Weights of a small transformer language model.
Size: 14 layers, width 256, 4 heads of 64, vocabulary 16384, 19.6M parameters.
Training: a variant of Adam for these matrices, 948M tokens.
Each number is 500 + 25 x the weight over its row's rms, rounded and kept within 0 to 999. Layers, rows and columns count from 0. Numbers have three digits each. The size before them is the row's rms in percent of the matrix's.

# layer 7 attention key, 256x256, rms 0.0749, rows 134-159, columns 0-127
089:488500510509521499531487424477506509520523504490497521496527468490473508555513485497506511506488560469494482439472479489510441533492535506473510512491491479545533498549543477472479487509560523479477483477505506459483493513481499530502493499521512533499485476457438509507470506489471511498473536512510515489527516494498510498494552512461502557462505493459534473492480488492488491467515
110:475511500487557473508537485479528527482506497543481503458476528504464458490519537509519503511518512476497480522538492507514510483494508505488460472533488490547515525440530480467490460502537491545491481500503512524516510504487526488513462506586491487486506509475497500451480505488515492544513492437516522466512481532494447532508540504478518451468503491481512510447502517494485498473511
108:491491497524469508486507530514489453500491471474497440478494495526530514490565532492496522496507538503477515482459483525503495495530497487534511486486486517510471462477552510515543512478448491500472486499514481509511470494541521463492477524419490534523519500528510533498500489496495513454507503478473531504503464485496487481481534492492466507488517506482472483500563494491502505524515
101:491542512449499530514495496470508524478522471514448500510497512481500487439512509486516474488486532514458472497513517495536481459498482483510472481529472504476509480542490509481484500540519487495507501496480554451487526502490523521509520526479495444466489501492528491477522515523486513495527521503519545497464471543472531492508539505481501467486482503491519539500479499480482496543501
078:543432485496479443476457504506450512494471494466509510526490512498482489473496473506491508480499507478521539496522477519494506464497505509514531522511457511483487503493511513531517495464503491452540507488513447474509505487498489493490492518519469519484519519521481502520521454531522481468493460527525451496467516497509493426498438474516496482495503505494477504520502503483484556475513
063:504521506505491478503503497498543508555500484495494493503492475501483587545489503500533525449499503526491463481497484471479441564505521463479496530485508502494501506527479547472477485572514523501493488445510522539511486491485498476510497485500500494516464519492489473462459525470493519521504515529469538548506493479505508484536509504476481533508495511492513484487498480507463483498493
104:528465528476524500536506482509494471492503473516501484522513446474528525497495517546499487511500485508475488509517504532503443512470483515467522522503514500490504462514507524494490495520505492507456493494480525518539529484520514524510512484460532481489494501456494480473533518507425526506504522521495535536522502535526498527472508506484532528477505509525521490472497453522506488470462
082:493518506520483508505459487510490541496494495503492478426515522537488465479526539492491514505473485420512472516484499513522491536479460515534511507537476509506489500497528469493525496504482481484504480554482469493487510521517496488530478509496502455482540489463562530510495475557500486518465516490513528488484514496482505506465512470540496515523493494445520517433499507499537476546468
175:488497460489497491525515510510467525466495508537545472521498537512527437494524520517490518545492499466503496520483527510498505446488482533519489477492509497502533503478523497510516475429473476481490495513481487509537552487524501499531516484495484482452481503512530515494539460511529493495471495441526501505468503499549477516462484478500497503467484512512493508476499522549499520509533
120:478491529510500539471544513522475540497491532516512453472486534511510450522474537515512523547515487475522519531502515514499532531466460542494527461478491524470494510507493495530519484460510480514497504470488516464555523495502511460508551538482487474513551478498534502463548477504445469486534477491552526525508478511515451456454499511500473517482500496515499491500522508507482470480475
094:515520458489525498549526518527531466528524518477465498476503466477512540486500526533459540480518508501459479485479519471548464545508511525514509534507521470516548537471505517487547487501460511504500484538489505534523490524510496499478528503447494535500497531500509461513487512505538497526513552493495529562496523484488530544538489496501468510503477468478496485477503540496521460485492
101:472529492478513516526499522498515538525475449530514554538504443532499479476498522508502494513520513510507519507512521518487525517488479534522506495497489514547445495501505470499513498499448479515490487539503513506500483475490485508511514478502519554495500530465546509452489497460510462536451548504513509444491492525531487497531518507479533508466440514525454538504535493498533490481521
111:554484482470516513468515497480500483515501508520512487483513497530471485531510537487478478533487540505535461512497473475529515502464512556523503501482495498560496486488495480484499491518503495486512503502513502507534501502509495496502491453457499521494485515514492509492536489481526468501486498505512559490519481494524501466517512484443487479480512506503473526483494503512477493501520
096:548465517515532495493453507514525467494513514474486482536477507538509492499475488464503501525473495487508517519494511499525517516526495506524530504523509503486520519537479476545505455469530544513530558473520533508493498513518481457508530493477485530502539502496517486510530484493497495477525525490487496473461531504412514485527507476523465485498519511475513482528477473499498510521474
109:474506494469511477477542490499483476534488487538496497473485446508481546486452496500469531502522490581513498518551482517499495514503508517505466526583511482538501473486522533501544496482482503494464465544505511517516530509476492511533506462521451548501488514502490466458481500521541504499503500514504490479529457506502499498464468499475520448521496506510479524442504517473505517505500
109:466525469452485468513472527486505490484555515520489542518493511502485481568503506468503511534486458511485512495469524501507465451544549480481478502474515527519486463514520518527527480492502510479454510518461522497445486458471481507506526440493521498482503534524482491498515483485518513439521476491492539559480491478528528512507503525486465503511554510495546522569464476508508489472474
105:523530462473509493500505437474491485505469411491493508515526486488499495492520475497468488469491517538513512479514469519475509493519600487505469487507483516537474495445514458471555515492490486519492490506535527517511476515483488550490501492523502554522492483522522482498463529496539501495473504510532521486518492532514527507506510523498503523485513478465482506504492506466515533471542
109:506445512507511466507467485498513485546498496515483492463504490505498469482515509514512487470490534499454506487490492417484483522521539479478520495504471527534508498496506515493550468496495502519514454496493554502475522507512520502483507521524488512500522487479477529482526565510517473500486498529489477488505515512500553468529495503491482487518535463495510476538532511473447551466488
108:491466514492497467552537516516503527508487528566497492512509477471506520498488540472456524531478497481525461518490519524482439472509447490515515490517499522470555519502490517497490522487501495522523464512486503487502455482546495484501509543519504482441479469469530538480503512508497495493468499520516531526469490496492474555499490510490475543482527457541515527482507495494468489487507
108:491484496483491492479496449514457505477495481509484491498534506485479450514523473491520511468559551528518487486500498471497532484519530506484490523501498539511493542500484514484508562503465500506480492459477443509534499477487511479535519501539437505511481550552505497466505510486511495491513481534491519509510455488568519476473515503478491500499493531501495485481511495511483475475520
120:512514544512477483557481500501555508515505544535491552509496468488490506494492486505528487490510510489501473524507522523509483503493433494498497506520483472483478450511495505462498503506484521502505475512528495499482565455493440503493503507529541483484531479448520525509510525495487513524501503529505573483520519547526514498532472528573492502479492505468547476503534471482518463517537
098:496479478472477495504507470501513468487483451516521495481504498491501497462501521535441487478495522522539489501544519509468486483477479499515471502452525530497494493463521533509533496537480479501451532496498481505469512501520494506511488458500476487515487476473517520432513531459547519508482506532517500524528445449548458513482433539473512498528536461516452542489535497510490535480528
110:549545494500471486512475495492486537507521520526476550489524515496460463511510488529487465500532519494525466461488527509501545501473481526452483514519507482508489515539511523554459489543505464487501566482534478508518494497491528480478525507528512491471482510481487498524490489506508531526499546483505492512496481546486517469478463525520495512507492499475460490450489477504514493514490
106:511499479438523497479542507470534477519520461525476490442502518520491471504506491483509525534486522524476486534517550503527476530486479546487523502511525517507491483506526527519521494455459455489429502492489481518501534539471496507493491498495516490530490506509532503513478449506509511494500490474529513520505520478520504534499494480460469473501499472520491527528502499548508538502501
109:468538520521488502510522495490505473446469552508490529486509522493509517490500498515533511468495479508508485526474492560520525491496446511467476471523512480521484531507473492484468494485502508486453485527496487499494487471486512474471500515497538501437477515437491502547465499528542512486478518458508504502524491540499453511452491485524506461497496498495551544434486479504497496504543
111:511506451511520465491502503532527532463502479474437508464513480504497527567511489512521512523493508446470509521487516489501450512436501505482509476496480504558533461471495512502490504496522507498532511497477523526498513470543501490521515511518507497489485485473481502511502503531479499480494448511502496479495534526508530522486496503481504529489461521517524503513496510504561461556472
# layer 7 attention query, 256x256, rms 0.0772, rows 135-159, columns 0-127
100:501487511532512466514525500495477494496479521514535485470509520532489483497518510490483505536516517477469524490455509529505494478529525527449500503478526502498499486483476520472489510477545505454484488497525525503558487469463501512496483491499474495530480523506518528509527476492534506473491483518559508488512528502519492496518495521481490546536486489517474515460476502458541492531477
110:508472485507498492486503507471483552507496530461503485517536522489504513472436504524488527495485523519511494505509521508498503472408457499516487514485524499495472482485478540512500468484493504491516542464440493466509508546514489499497527545493516482453495450489498537494464465514479512497500462482508492507490503511490508492469492480422452503489489500515492535493487477548481511465520
120:524483529529483516510472481497487499489515511491520510506539515495490500506502525501488483483521498477539474488561491443484501515533463502491484471529514499477516524483521499551458480513519515489504521475489475526491463554494503493524480411453449504490480503507505476499495464478548474508510501510550506494507475531470460520516521494534473526488500515511503518545478524546541564504491
112:539496510485534553499493528477487488483533553562488510496486542526487479470494499521441482518501521498487525513489509512531488480494536513516492449491546480483473469455472480500539522470472502495492518487503555496468540553504479520551513537495474524496508501514498527465510487491502501506511487478489489504516531535482516532499555497535511442497500466533494504519482508527534481483524
096:476520467488463517464508480547521517549516459453500545505480486454500534525502465486516503477499483540519501468487463503492494553499479466466522537542459541506492514515513498486490512546490479512528487516493459511496495450487511471468510467487531509510542525480496492520457544481454532506493511535485491505494472497507521487496483505492534510496523536447539513475520460494454500501484
112:481466520500489506433496515532543494500467471503542509490458497473515493518488526471489545517497509516516507498506470488500505516518484482504455537504505481462519566523509457534499492520490485513496455529463473459502467522517543480475567510478488463479523488460484491551499499492515510526500516462501472515498472503483505502467454509525531482490491532534511499464507491472504484545494
104:531484535539488515487496491437479518451498539524498453515488492463521514498490508539489495510498482481465477514489518484493508479522504512508506479501511464470525501521463435507484540500516516513504544513541502458505540501575514544565483508494481476484495504551472498485495472475547468490513448478542469488504515489488486481510519485526517471489473475521508510485489486511542521497554
072:537481506516509491514510538485450493463481504528525454485510482514499510477453557523528564515494479539510493508565496495528502481517502490494488537528503505511546486500498515486468496488508499486463483533485485482550507503518489520495521484539469509524481494512487500521497477492494516504528489467524532465522499475526478500492516493484483479509480469509430536484554490518504478498515
094:490448514504532511520468444496480496506487479482523506533467464499496526465502460486524497522470468477529521511483529485488507483526529472544434499501504457512492484499481527519493463513496537498543509538501456465456531517503510511515565509506429502464498488481517480511483489493512473519480463497461494547460498543480513470482497479516501484524479444523500496509466518499520489478484
113:531554518504478473491517515448478523524499462530481521502497544506503513551496516526518514485506488524510478505501542492573480509517493530494521518524463539480585488456514464521480480530549494521447483525444539496520498486530507495480509510504501517496539527497478498483490486438538490518476480521512486498487521438533499556496493498492497505476504517485502527486499517502502474548490
112:543479494488487548479500491489529476496498510488513498479465481484467495497450461526536510483507522525480486491525542523498467524484461491476506499506532536499495504515514510501515492505501496463528512515490532505512533514518484482500474515512507497489449504512549499578488499517486502494520497500562532520547517537487512523576491500490528558486521492537492520531463482495489530473530
112:510490488466491516515494459512545496556521508513509469503502498523451505439485468512539512498466524551477519515497514518485523512436512497489497525551529531477492537508451473490513501503469537491548526477472507503495578502496506481522534509534447511458514460513510506518502491476517499489511511498516502521478459503520507529519433501506501507487504500511505549516486507515500507522494
105:475494511493513539479468539515566505489499478466536479514473519525475511463463469509503512482482464499518515475500488516502510490447527488508480526451482509491478503460486482519495475497496514526541496490493476501460494541525522501557515519461535502504514444491527523522494470497441469510510538509420490525492489443493529459500471493513467510552531453502492500513525519506447483512477
108:496518490464464449505546486518470438508485496519527486508458485493493483493485470502516530508529464510494469480486475548506493515462511494491512512483504540499506483511470441506549506483479519472479507494524526532520505486512508448490482575490510500490538539474475458464468483475473460490449482508502492516482473502536495495502528490454523496524513533547481485468523517463511496501503
114:476487521505530490498514514513530484485504542496500499537463493506493519504526491443511483457486518499490520490522472470484515512479517524536543523516457499454472505503497497506525512522479506519537480483542536508491486503491508504507531471517505488510477532509453486488508559496475504525527542514479502547534515466477515463486513480533455564520493478478514518546535516459482494536459
106:495508494493497507490566522535494502483505476523484498489504518533447487535488504524495495505492502524487452507439548561502489525492494542478524443535515513508517498467483513523513477494505505516475529497515504543555485487493478489449460512463514476450497545518504519433540491509548485474474472514540503495493499526530496560521486529442516516487488512477492475494492475513504467494508
108:467493490489538481458552478534464522508537491524497498515456529532401481536522541540502460488492499490536519499508555539496501492513494502485539501487493488510496469462508484473482465498518491485465480510473541489536510507514504536475506510510528507485503519530540455509523494477514515491519498523510487480487520498468528511536516505505489489525524524499521500487499498512483486500477
111:473481482485468500488493508538480490420497513509516510464502479487492505523507497480543499530462537439471492482500510490557478502519483495492497499465509541455549494537486485508517480517511498484526493508481495444504507503524506520499505511511510473487483517564522511510517476494459532491510524495500470486455525541498522511494486514523495487473491510499558516487548537474481515504486
108:483532491482490460491501532584464515520505513508499515499561471530489501541498511529472450563500569472508524527451524515541493530492531505488479461522478519533500508489495528487514510511464504501489449521474535561489491494443469478456516521508480492490483522496491419496502522510503514491480487530481525495518521572495485527516498516468489506502448549522478475479522537469511480482498
115:514496492574520507504502445489487537508513531542490460528483510458481480523497534496526489538482472474486472538487537499500511490513472505494506491496488509458517496523525436506529504487562476516499500500516536457535517504555518509498491488507468446488484532490528507481506492505533489484468510462509503521531492562475472481527471495512488514475493537516509503516527527456502506515504
100:522495503494528484493500533471444502514472495518499499508484482513491500518518500503491445475488520513509474514523524501492474533503497491478457483535533508509478549465504477489508483498479491433499539493478463493531505523518497497476483540522478480550489522483512490468505500496494541500519487495525544495487470514472496505494476490498525514490525540491486478505507554518520486507508
107:509508489546513512510437468514473521527500464515468507471500543460495500510530509481481460476534524455519478508513570465466540499510509508499445514508494530515490497436496459489495515509491475503472530527479515501519485505531487511511468503546496516503512512487546463484513494517477511501491487521498496457494480476500488494547538485505512514508531516519511508499502506501541511478511
107:482544534484478551485510507476532499550479510510469507478534491504521520488442471539519514477551539506539505505526482512486491533488510486535547514461504500469501524514455489458502492517478516505484514542531536531522542508477488523518492490492498504494523495521464484508475495473476533479475505483475530521516487501468521511536498486509503564483510457460475482534492534463508482547490
106:519491483475453507481501468500500466491440509479532479484510459472541501464478493488537504524506529493485484479478489501499517473495513501519568522489498509515498510588524484507469508485489527470489483510494493496481518489441482475544522507497482489531528547469491474523486505500472553506480511470505470526491503500467463488518510480538521495500478488508515504507531550496487522471523
105:508539499487476494464519476540532519490531491483480480486554484488518466506502465473494518504505498518520497532543459464485502450494486478501503529484517502497527514509500469479537526519494533518519521485537484513496512473501499504491464458539500496467492526537473519556520497477489519521511539506510476473526486518480569540502504483522526507516472481497523523528507524469491473510500